Part of a small language model's weights.
Architecture: RMSNorm before each block, rotary positions, no biases in attention or MLP, value embeddings, an embedding shortcut, capped logits.
Training: a variant of Muon for these matrices, 1100M tokens, 8600 steps.
Each number is 500 + 40 x the weight over its row's rms, rounded and kept within 0 to 999. Layers, rows and columns count from 0. Numbers have three digits each. The size before them is the row's rms in percent of the matrix's.

# up: layer 7 MLP up, 1024x256, rms 0.258, rows 985-1023, columns 128-255
# down: layer 7 MLP down (transposed), 1024x256, rms 0.135, rows 985-1023, columns 128-255
up985 101:441529529572426576520462530494446455534500598481501533458561524492482465453573499558457504467509514467491493562501525424487503452478485442516492448529443558470539504498500429559521512433455538377517496503504455519421511528436589437502560481530479495547597540511525498417524512441489507459426491494568414516479503536464532479436469498493426489503547513547492509495565457475491549515547
down985 098:513539431553473552468459479478508546493491459541504467554519497487586561456573585470506571493484455528506569560466530475433532521462441495438549494493549478523524438526420448546499560424500542513456491531530507501464456471469530538474584515543534490487536475521516488489493501508517498470464447522506470467540533522517568549428465495530503500565519457537527589521469436518477394535554
up986 090:422538483405511476499476452465500493532557509527440510551430549517533482421448473568523573487475442483548428557529516555432453411531529518452517515448415490451496487449452497526499561519528420565445529531525474515453546483479510488476475487464480491489459480448497465492498574476510548575498554493467483445526596551492521517528486507465485573558450535449545490446525545442526547524503
down986 090:502482531488543539441569530484493439487441494564506542534491445448548543501476468493446568461496418515495493490528480507494475487545534560459540511429423450373511507490511504486464481471508406481453438489606436517484509540474491526450416438527514461538493522487494478494584491538473475509462496534484528532497497469535532467581418481463547520518531469534467460467477508519461553518482
up987 102:430524537427460475569495487438512490497486449436460492503446527506507451464476475552563487541511452431508493474518526456512540513522555490494398402505479508521502468466443492488502508431541452522496540543581422551532497507498499530508517449480518444505528504574533519493529413478537487475502523457488445489505445514498516494513431447496503531530574467483544502468526523510578482506542
down987 108:462497544470467514493466539506489556473500511498474501447541487423543481489529460553530448489514442499472491426537487495511415427535480523492506389542493520501473510499554474471523451493510468522505512496526457484486539504476463527558554568507483437484520459456456487423554553506533556443491518505510546518491483494483536495463499470503499469566480523502455479462455449509500481587552
up988 096:491461520461473471438466491542493450466520526517459481548453481484506470522521508503454476534611463455454522466512550461464488471474513510553521524535439476524471520554452464500525546510454485515491529601436479440486540507567411515444482511488489415485534538463553522545505515403537479446475487489496525422523490587540520499593528493508502517418555463494448531560491505496486496536518
down988 093:491499510531454514525531536493500534501533494477571528491479615455484531481472487432551508495466583484473513617487516521443513378540539525427492427483502532473534509498494499486459465574522517521466465545503527488554525529483544550567538438497465539517533522507474549527522466553474480480491557491479496460551460485487494490518432500429494525475516498450413475547411519517478489498531
up989 093:511472502511468478473467543524545463477430600427458478506539490541568488564521501415469519595517495517522515490572520458555537564474469491549502450481503499507520446443472454483464514483493500488545499528497473532468539516542471532532467488526515503524449541450558440527492554491514498457545493507504561437552518500512547500480435514540460459533501533491511486449504560495427495464476
down989 093:540479485475523477523524439411554584475491523436478534542457540520548529474519510490508533503464499590478515560471460560548495490472428519505459520527500531519466524462478447483519538499481443510520480492479464432554495567503437513497587530484558529500551497497477454383484515429510510525458492530498500405509450351518566513482448549504492513512578518537515426449482476552578456535584
up990 098:467570532524424564499505482468480482522419513562511528516479469495501465555554511426556529520454538496434568481536493480555509516567458465532523522488516544516533517468491507462513512523534508494445456553506581562484482635474562454479486554494537546503468494508474500458552540494437477532522417508472462494509509519490530512587474520483521561457478514549464460478485534481491466496550
down990 092:540577525535467469520570553519487521464497498466519492513421553507474457501490579537451494550501479524422487528474448474508479495519442420512476448491490532530491455452535491485525579492504504469471397498492541527520476559430574485446498539481502450509613519546485514411529479438470500377536475561553600456462516588485510416442473590447527488438507563477500529486503496494492510408540
up991 101:518497541455520558408532543533552518516566480468480497440486481473513437495496470476479514492531475499458480519487485522466507523484504510598455483526506547523497525426439461486511538481548508471482510466525413470496506462409477444462445472427488487521444550546527489492485497453494442513468517562531497459513545476466497566452489545531593470475496448466505563441516522481529498404439
down991 113:499509503411471605492430524571542462531462411507493472362475553523442495485405483478458505422488531503512526559541515509482532455475455443476510520512542527529544442516527456468466515504547496504516486466479526520524431553532469474449454411502508428549401505528500486485512478435445428481484497524480545434533554486549476509498470559514434523541470547527522443476471543483507447487417
up992 109:534513570432523440442455482499491495394516494465517535455547546452459499525408451438467543561495422534482532559465457558579496467536474572529496540558484472497514512502424435561502532486490515531519529547508480537517470443443485482484537508520496543563497486462507562443633519420508428527495555432512400512483506471513469534492380482466455527540495503516470561495529445491468477465457
down992 116:496530472477484488535499533477504528455557549475542526483514502548445568504530397516550468455568488461529570556533487486548484514564471493452562490512490469470528438459494498488466497500478508558515567550518432481559491489516480493430579477548539476419464539467452540401565487515505487507480535483601486503489459544424465503438489533417481445506544454493508526536518500585583477530452
up993 098:469546528463430487540473481459448476471450484497528512491474440486512446533501499523475598465485560486540510525519614478562413509538422449453484545445485482547457522495468555503466489464528544516499597530480499455500531436482485502577505498464474498471467510545454477489513451497525551556607500510453507456509472494452478525495498561466466527458455519505489485459499564506481507464469
down993 097:511413512525465517539482476487519499402552511495479405515498518491459540485452573536538510468488531513513495519529539477558578517443432498506542513519466550520582472472464489446519507481511488490483590486476510422555465519582567520522467385433501534474545520497500486513491493502547523437513544426528451483507545489497466492472505527509450521519511593441520481575483474499487521461496
up994 099:517534533511558503433503519462413537471506407490526529460406484494523525408490560527401385435475480484547562457503538462460476494509537534489514486513441434523486539493460482494465508532522502512502545557472524494495549474558504455496442482452521440552560531484481458539456448516441533469522554505510513488585541500483498498538499445505577501410579480494444483475462496493549503517501
down994 094:548545451449583476552532546505412451448484520572433563522479507570495490509506454547566534512558601558547398511511457466514533466467491545551513439510523469487573483529544492489435527447455464494495509507525497412604490527524491504507471468505468458545527484474469497546580495454518460510493534482450499532538449502567520473496519459557558504503443467491437548491479537535485476467465
up995 102:530513516585481455575517545517574463537505597469582526510514516483469425502444464557446467483430531448459515557584511478460449444508495490527503466557487489431566495510471625564476571560495422528520480518460478518476462530535461489532538447479516512538479497471488456496518496507423520461492531425453535503516473541504551490492547432544518508455504518530495443515495545457507514497508
down995 114:543453500497545501484577511512532500522549522429508497496557550534541454501420537507506547599449571520505526500504474498492562433507536483490480515496547523501465462532530546480514538490430531515501515500423453499561575480535566519538448487571492462539533473598566577485487485463469552517466573501542535469564446501471456462525431533397496489551463491577501402529471502541556579500386
up996 097:558412513470412530504535535455592455506461512461472500458563521471490576527464520536486446483543492490564508520481493486497497571521493539520515531514451503526472476519480559550529495553549519504553545530476533573451573492504473507535438543481476448532482500496547597529476537531548489465555600477488489474504505484495537494483512496414526554491459479493500502512584537538484480511482
down996 088:508485501481523455477482460448454426497568506561529498567481497538527442514462483484511482456464552552401481539549518598470471479492516463535468475483496542503517510528497506471467576454494387503491443463548508473513477501548508511450525472459597533453531427510473474477528519445520469539427454527525505466546536442516508508519504510580474458433464486450581463460488429483542536476507
up997 097:478453472522529548547475511538598521472461472502504538472534463472427549509446462442487563558460530460450422606500567457517475477553504587505451561472480505464493500473498471466549481452501490576377493558454507472483518523459476492573533527492543538501592547586484481508479485458507497534509453512456450497550465557569509488491535533495491521523504498489494493484558517449483427504501
down997 099:575522522611482560475526491441473548433493509557555458485509478508470473533391553522510561470506476541514480503461521509477491523475504481536536513455446564474507466465515475443438536423494486468489516495518426545497581481495509499475525484491534498496520440573471482517484499508478470483490464476516589567511550520534513533500514495483598490435470503426518458496442423518427470496493
up998 096:572463498511427507486473484406425515509479487456393440458442456556452457484457516506532541558464500520494488514561451541592498511533501487572488495523499567528529505498516534452419489461520594457487472500503463481475462456470419470507443469515486452527523511453529506574458531493427465475498476518495471560483477460529458458537549525526520466537482453546593546505517501410469500424459
down998 090:489541407541520541498484467567576479500493512513493512606498616495484492435536538541446478506495507538522489465454499475380506544533486587495521549502505532559494561575463501522564455514457460508543482516491455402450430516465592493500560489472500532554501461513489500478490527507498495490447535445455530444543503489483558520428465461510503480457479570542465488465530539533519563467521
up999 102:451522544514495505501534493459526483430518499506504559509413523558401403480470495501562500482576498437519524531475574450596450428427549503561580476545485554470470544478487536482413500494471491481501526469550522531476526532529524463467503508503443511523532502532530569472492532475430551483514531502473512412522542529512494523500497437501495483491485540500473398542525507468506485525475
down999 094:532517452564497468415489488481499513498486541501520450474492473531430545497506472507561491594462465551510457527582514615480488562547491496475548505520422522535464459452523438512552496501472518480474555462521492494513479462474551501430477496572535480434476452512420420499438538549483532493450497465518514488484526417529473470519517563438500525487515394537489542563442468499510470530501
up1000 096:522545511528505426516558506510444431444469529440523532543552505424493585504518474436468519530565458566450443413562559492513485469468549498444497476528508477477487519539534433509520473505412445456492537495559413431449490494474465512476479508562521440481554577475540489557510506469501548470558503488488487463588546489500453513559510519529515560495457537485517499462444509495480472548502
down1000 104:491505489485474484454492536418482438462482464514568470483506532453491505531508482553425525468553491524508509443543535494543508434509536560514546523539479487385429512467505472514516495531519514457436479495526505456511561541511431532533561436502461533560531446415578457529574536511597443517520511533534551510471573527495495434540481440431410500527519505480510482505477491487464470543487
up1001 107:534488479534477548523489530471468507469451498479429502530483482500520554493468520521494417513515385516522549491498457488492478555494515480530497480522462486514481476526503522509546480493515493440440476458501479543495457531515501455434461520506408522488548499473508402498473561414523510580444480492516516484528585509524515534443501467541485459477481554541481479540469516462492482424491
down1001 105:431545520531469447519448460548482538510472460468488457487486459507505506523490583451508435524426460544512499542464442495500430505501511510500553503476529442524556472454478536489485511530483555540517462551538516533441502537488488495459466532522479552519474484513525488448551560474545561440445507524484504494516529471429527481511454457491475501558449523456517516416480498546470487549495
up1002 094:536473513485538425522487480461448567464477505562460477543495457476492479420427512491507426453536524458534531460537522495543439536515567559515450517498413517497465481516514472444535516459517508519506530589538501517518523487482552471458462497467525492478493536539537506519479583540475494469465434509420518455421477560539518527533532523546517476421482484553469426483505508525465578516514
down1002 093:452562487535487462513468599494539494482509486524504513474575507509518559508523517496519472447512561538431553539512530464537486499513528435453471488495553490448421461491522541511473483464560504526520536487520495504614516533462555507470511523539550411529416526493446479484497515475464544472518457538492569537466515473522513517500504497458481522512483496599551363451541482400498588507500
up1003 095:497460510517404620617523461544511499567504518503553485511485532500514470459476529537506569537522566470489567481478506537454506482559505554537469443550492535514547499525513492450534506508433533426557481492499546486486458472459431511400446519485603503475469572520524448498498482467534505501494534476477478508573548557489561478484464523460570479527506584407434492484471550507459539491488
down1003 093:536569470370468522471448529545435481476487543485505462543614476521517515575588529438492521531425478425457458486497451493524498467493507446480487469476454452502449499482472486515525405519539453445558538465537433555464556525514438548516521480549496458489500468492564484480521385542473533466433500518559469544461461477573481471524489478483455496492413574508481489488507509539508477523455
up1004 098:498455418430478599459537523487520417479469406478412433485481502515455520497481461516496475450458439499467526521553473475473463497539489584437549538507417536515507551469488506534503506519539573475468503475499497448509498466481440478517571458459500501501473490514497471431473593443571511553463435508531490506527517521483463449463533470511562511504504473544444567535557450464468492400511
down1004 088:451526553467493420523463444516508486566489511477413522498560508422538534457487491520536498527532514499564490519442551480484528475499514468463441512524562529536482537515524480427482450541454495512449521559558457439480355494542507486482500491490510489546536498440517519519582552527485482462568574496492446475457525512523538532501522512481518551501513462457519450567506516490538474586570
up1005 112:464463514521508491541555509414542541499488463472498493538509571440498520541503507469508519515524538480485509486514530501533450422532494503532484490557470548465557509504451498430490491416400416478447483518543444454486488486487480558492479436471496490516588523550493475508501524493497508479432535500539541506523437534520520439517544469529501545492508530525425482462491472407517503591534
down1005 111:539559494561503552554524435523554473473430527523504591570432534499494521487511480554444522515492487469499490463535454531521507431464499579526461486485407510548519485554402525513510559476430493476495500526547553509568462505606531532552528518464446521513588460506558567504550490543509515471407523486510547531515469464557521497431529519502446526585524501447545482510429521508499449513584
up1006 109:453430502518516511445467522515450519469500489465528491559471520395491504497475539441507502471494546548444480511462552462506530470537518559456485484493477516571539509480576555454468455483538557447465532525514502501519470450487499480517494442533525566511514573495524510566444576492476552513565511456460520533539482501555499542522500531536586460495538532545517460436477508555491519502490
down1006 116:471451461439511457404474477508479489519556594509572482519482487566455510419535519469530475527457513538517473518529493457475549488586468483490496501469508479567521547584490489495517506494568526485474523520506528534484473517518564429525495490460461498527505481567556531505528500521486547476510507497535497544537448540507554489572512416461439460493486553587547526503464519559467478479452
up1007 097:517412518485432546464487506532439504507449481427441531487580526505552527540448486509448530437544511427472501542507517424502512503553467517516549426523465483485522562487530483469532494468483443424485484515489492521449543542485503545537472473526562471487497525483568497438561586573508498494536541493502484424502532448462539394520513527531515496455442465495494530527506529563578492469454
down1007 093:492565491470465436504486496492454540425537490486429495564505449501531451557458520496480502418543468526530494493431525517551512521518521472508496526528430537521544524510495565529454498510499555484550525494524471442482554542550473395492442530480454563534519504576446467538542557437475512547501500449424504470515494544520542467536504522427516451500518473448559484593439452453458534453466
up1008 101:391525506476437530587463516460498436518535446542525507499512506495498499496502498510542492494467489460459499452480441497561486430470499454502472547429493441490453575489461527485514487504444521538471529570541488442465501577495536509559482561490472528548405481499465463503511466461522511446488418518504482500604484565519470491474469532535494499520568493524475473477540482493508517493500
down1008 102:491507533507483499506491433535570545468407522496562595533573531441508467500443508528481516520465413465426475528497489519523413383540541514471506511450521518547483493443470489500467505448486472471478506463478525513518585507492487487515502489438456496451484479463437583594440487568533447569531495467518546475471537425492528484478511470554425419559541509496482442511506473513532473494471
up1009 096:475454470470469474549492495454473494469499441501469539513474538402554511495384470534494480497553564488479537437548535475576487545450426525486462562459500430452513470537536452494466572490500478517479550496519460530491556417451512464452591488535496417550483493533515487508502499518499507508470553505469504503475522525487540503550446439424466456434499442496457456545509542515577550514460
down1009 094:537461501477448510534510453482529455485413463514575530597505467434526460514514559503518472501473480518441520474485533533528555425500501547528446463551518488514394434543535530483458574498462539433503532497413504564522499505454609502493578515468531543516471503461519451517549533524508533448543503486505488481513557477481418538436512455461533568536483526508463462503458577501447473449522
up1010 097:516510530535461548492470507480596435443528512449544543370436499506503492478526541470495564520455500560501507470498531456478503558498465572568501498576563479485570416541549445488471516450501583499495552531482447530534514518530522474525525454525547451456479542490500456564510508627520550482490568445460525527530540531496452469453481482450517508487466544516459484474508512412494500503461
down1010 103:501450513560486502453507541545493526491460497527511434573492449452584526526533500549467483496450557559520444394529504544598568496549465492592471471499488467492481463579451513476527489495512499470502542430475480458489457519466480503553508534553519530484499499472459499509498471519474541499444488558491538557488448482511472558498513511481543544472532488495453529510558472469453560559499
up1011 101:475477549506539513545417474542551465482503541490564526497566482520488559521456511487612473464489535565500511536486573499498425569496522482439517455575549460502529445485431508422513481512502488524519507511493488515539460543499484487503444494512430541462504506540517470499488467526445500442535412574557501513518450545489464419570530588517501502468480543418486501514548546483582511498506
down1011 107:529548517470552424463499443500501611485593575497600509518424511454544536537467487496517498453443462508445498545507515499472521465515512460576526490450496507481513503489414441499491497501482560468497476475524465592477541520547482511562490464558508477485550380429531515475468474469498537521497493475419530383456553529516457496493488493460486524526498451480507499544479493463529497527461
up1012 088:543494440430535538510509598498459459519450502510526472477550486468465505514524486479562484479500522421486497554513477575516443503488501535463536472490543548481499504485528476512468478573542584520441538556495552494476466439414555477512480567468462544463516497462477477409475565469521534492493528533464480477586531552464410506521463572513550507450547439479535529464475514481494455463493
down1012 087:521508480560514499520452505529429512507405487470391454490500525491457433536603521493522522517522529563602461502488407542472562534475510522511529563521518464414466552532521449533516428456455429519495535517548517443525508568550462580456480562460482497501459479494543522586452574516466446483507481550507559522457467437476519500417445470504384494472524553551493464485505481544490547512454
up1013 102:523513494552496436457483532534519579497510514469490441480409492536444560545489430508491507473520450458543541450459568573547498485491602486467490537510526431447487480418502586540516462562539461488476509459443472532527501492472503511551597496545480501570491521519538470477476414535467393519517489489563460512544467510541584488483552537431483468485504430452492542552522467558427452514506
down1013 101:505553514540535429432517489472482528496573544466537438607464437446471464512524502527486490465496500513489466555506493578441546495491569474571448488494510505437541525482499465489453485536520525563511527511469544495509462468501474438516582442577485520508490461510454528466471453524550503509486570499419457505545503488582557419481466524503451555460590464446454554414517523501499444565514
up1014 094:543437535529520479506459534564485496468490535501581511533462503476451578563518543498577476516524493539456523506506463502535425572465531537501532517505475578509521507512451416492574496517540533466480458546558499434574517539497510499447497521532445396507508504543459495461481459514486585444524454553451513518387534538603492615559502541518470493478522506512506465492486509471451475502507
down1014 100:534443515470486442480500578451525446503564493469493501498424570517475526460451529397458467474477497490502542507514511492502535503514489541500451494500457446537523503446575438530533477491448559464483472419455500495483509392462502482558466494565486395496496520430549511477502400540464515526474481501441540522495536474507496560526546484456471572493497525511529524412448420470480553527481
up1015 102:468519525438530444550512526389432480484513573510489491515454528538483547511537477523561567486461516449511566553395502493559561451466446495455479509552515501538519377473437584520493493475482446452434496508529531473486481473554517555439493489441467483455500544509515469551508505495540464525524489491385570485533500493541529567514518437434538542513476451539511516458513467484527537511465
down1015 112:505496500452469478480468570464525480486442496484602485529518557533598471531461538553509544490505495521502473487530481517560541472431516473464465549560452568548426481439512459505449396483482489498498489514491533501481510493472523562514525511552516519552481485441456406518473488535532523456502518487506479490549542481481476479532502519407477503422552511585477526461538502528542488557443
up1016 105:459462496508456455445578502502538500483481438444520459507549436519456403529533505542497498528510517434557461517448568450589501488559537481477538536498513479544530438449492476481538491453459505437471520519511543491498459527427497474488550456489540558541479476572501471523526583521559488481513534456467524472484458491528513554498524493485461459542505531478435576564442491526482444458505
down1016 104:527494538533549471495484528495472433491457465542536524588461403493484481438600476454507566453532505456516469501503495574491523508449500409496495478507497512497567532566497490459465487457540513455444485547404503497505477448429505478458500441456514530393516539501444552534504555504472480500451510465498511545503389525495499489526491501462519412505468479499578438563499452531499456539515
up1017 100:442501542476454454500468458454558475491501529472406466506455444493557471521472498482602430566474460482570517468452559419493520455443559535506553498484503528451520444496575512491560558497496547508478551511432542513503477557523513489404470533513499542535543470461583502494446522496439489489500422480520528518549471482548473483523478478500489519500549514488481567444490504474500517536381
down1017 100:523480499520457499526524519527526468490502518464388505494520544549485528521463454506452418528530519449495476402520541562498508395502590489520522456475532530494541541579521539446505489533561531511534531591476530451506494535555486546457529459524503569551463548494475479470465493488425550539473488500420429503460469560473473559522425518456508485480534573515588485407472483456410541513523
up1018 102:473478578445498440557472490464477509476506527579494485506471487517477535577491482520525494502509468473506512539521497435532450494536544486536514514572516492523474572480482488503628532482565496482438531484499534562462486604501570470469523452461520516535503437519490480500516487480500486421523517574455497480510518514472523473463472518517584526511468418461486541456420501458457508478522
down1018 103:574496580466432469560458506542530488513546476503490493536477508454489482465547426496487494504552503514514481486603458524538505494527526484496423526566524493559545542556477515442541458452489491471480458512501503479446440516441482433484479469555524474474440402481517504543518421491530525468478547527420509439621465536462558522531575510498521492468496507515486501475469509506497482473577
up1019 097:521487534381500506517489519483500449483480501475404474512458499564530483512509461506456400522518498448512529488541472514437490493503538435469460593509455499430488474544501482479511429452567466577453479544482452539554571553451460481546551413578508544592551475466517479509462445489514494478572477514494507512498500541485473504490500488551541540503506469511599566422520494464457496521466
down1019 094:500526486487454538457438500596477464487470426523455475519561433525484479512529443459424429489507507490451507473481466483501429457505504465461549580442411472477458468578528473496501492504496421551494486574444523535605495553524528549504515501529486535493487483503524559486483436476520415511511468558469519523503468468515562549481459528526534551503509537443503501554459536515445427452519
up1020 105:446398501525508481485468526506510522438552440552562418490471485505443500496573466514487469506526475482514596590522460570503491538496595545448439581499475516529553490495463509412501505484430429540451573530446537503459475501456536472474433530585547519478493507538518506520520486440462516466492454522452454486526461413505494531518485424502498578470440430510486516500547511516420490411516
down1020 109:496536491611467460482509468578487500500591524504509441513510469622457533504498551487551502477499611451577546564512505548527527508451577464428487524484462495514572469510550517501534556473539565436448478524511531492502559498527448459531512569471532478530558503550494521480504481517508489525439411468525447536524517443457507572458495435498483497440463519481504543518490527530513514434499
up1021 099:479464520449561525464475543440461567509480546567514457543460502447481466465486512568510410476466517513490560512467537508499475480550535513417529470473420486505506480481562518536494538483551530487497506514527419516542480433476483506527517559510453474499494509495548444529478489497527532499492461439526564438518515553458554524485471516541481500503474551533475488493501531528436492462453
down1021 101:560501490462522519492458466485392497486509558504629446542512458524474474506550514536474448478561404547483538558473541523472525485578492466487557441491447509489496468470473554506525471469540563560501613523510507478508471359494499460495482527492512492467513502498515465501507522560561465496431451426472569438548497499481499489476475494490509455531513477532447563539519531505497518475444
up1022 096:487417484537492502481520508452471501482518538542539532419469600535552438496477521482568383455451478494534493519492514519478478472513537478456484456524515505490554531475535463571489477502448542515483497523543511453472461468541529517420487473489535465529490457539447557456500519492423382428466517532533594538502525495511422557535514566488490514461500533500488480459527566483445487565515
down1022 105:418459501459535487459534513470488549497569491546468472473474493497538448500392488560537443503455552484513471522515544512598445501542481557503523514483502484482502487485522412485549548557529506529470512442526447487490524516497437454488422480489512556540545536452379494501466489486513435479515470533501531482533625520440518430535570516462483512520484515473493461520523484428518460495537
up1023 098:483481529524456477469471543444466523503512487485544463512480482483441504565489534449464490498423510460509562406511491467456539515559493492507524446490543526499495525518501535485572509411476505509485502449523468452510525496536518548533559498513528453536416473516474463474514452465503457452519549439483451512511469450577468541559495579550505524448512572523495492528558487476498422470493
down1023 095:449461533583514591515476491542508475463484516408566526525513405531570444524517511489423445508483552490540561437477468465567578512523491535537520424500502456485422450529491481565458521514464514482530471482457403468446494568484501504531502486519493450476454491526475485509569500521548591580492535515562458467488518503492499488498472479458537457556467455545529476522490542482509513573474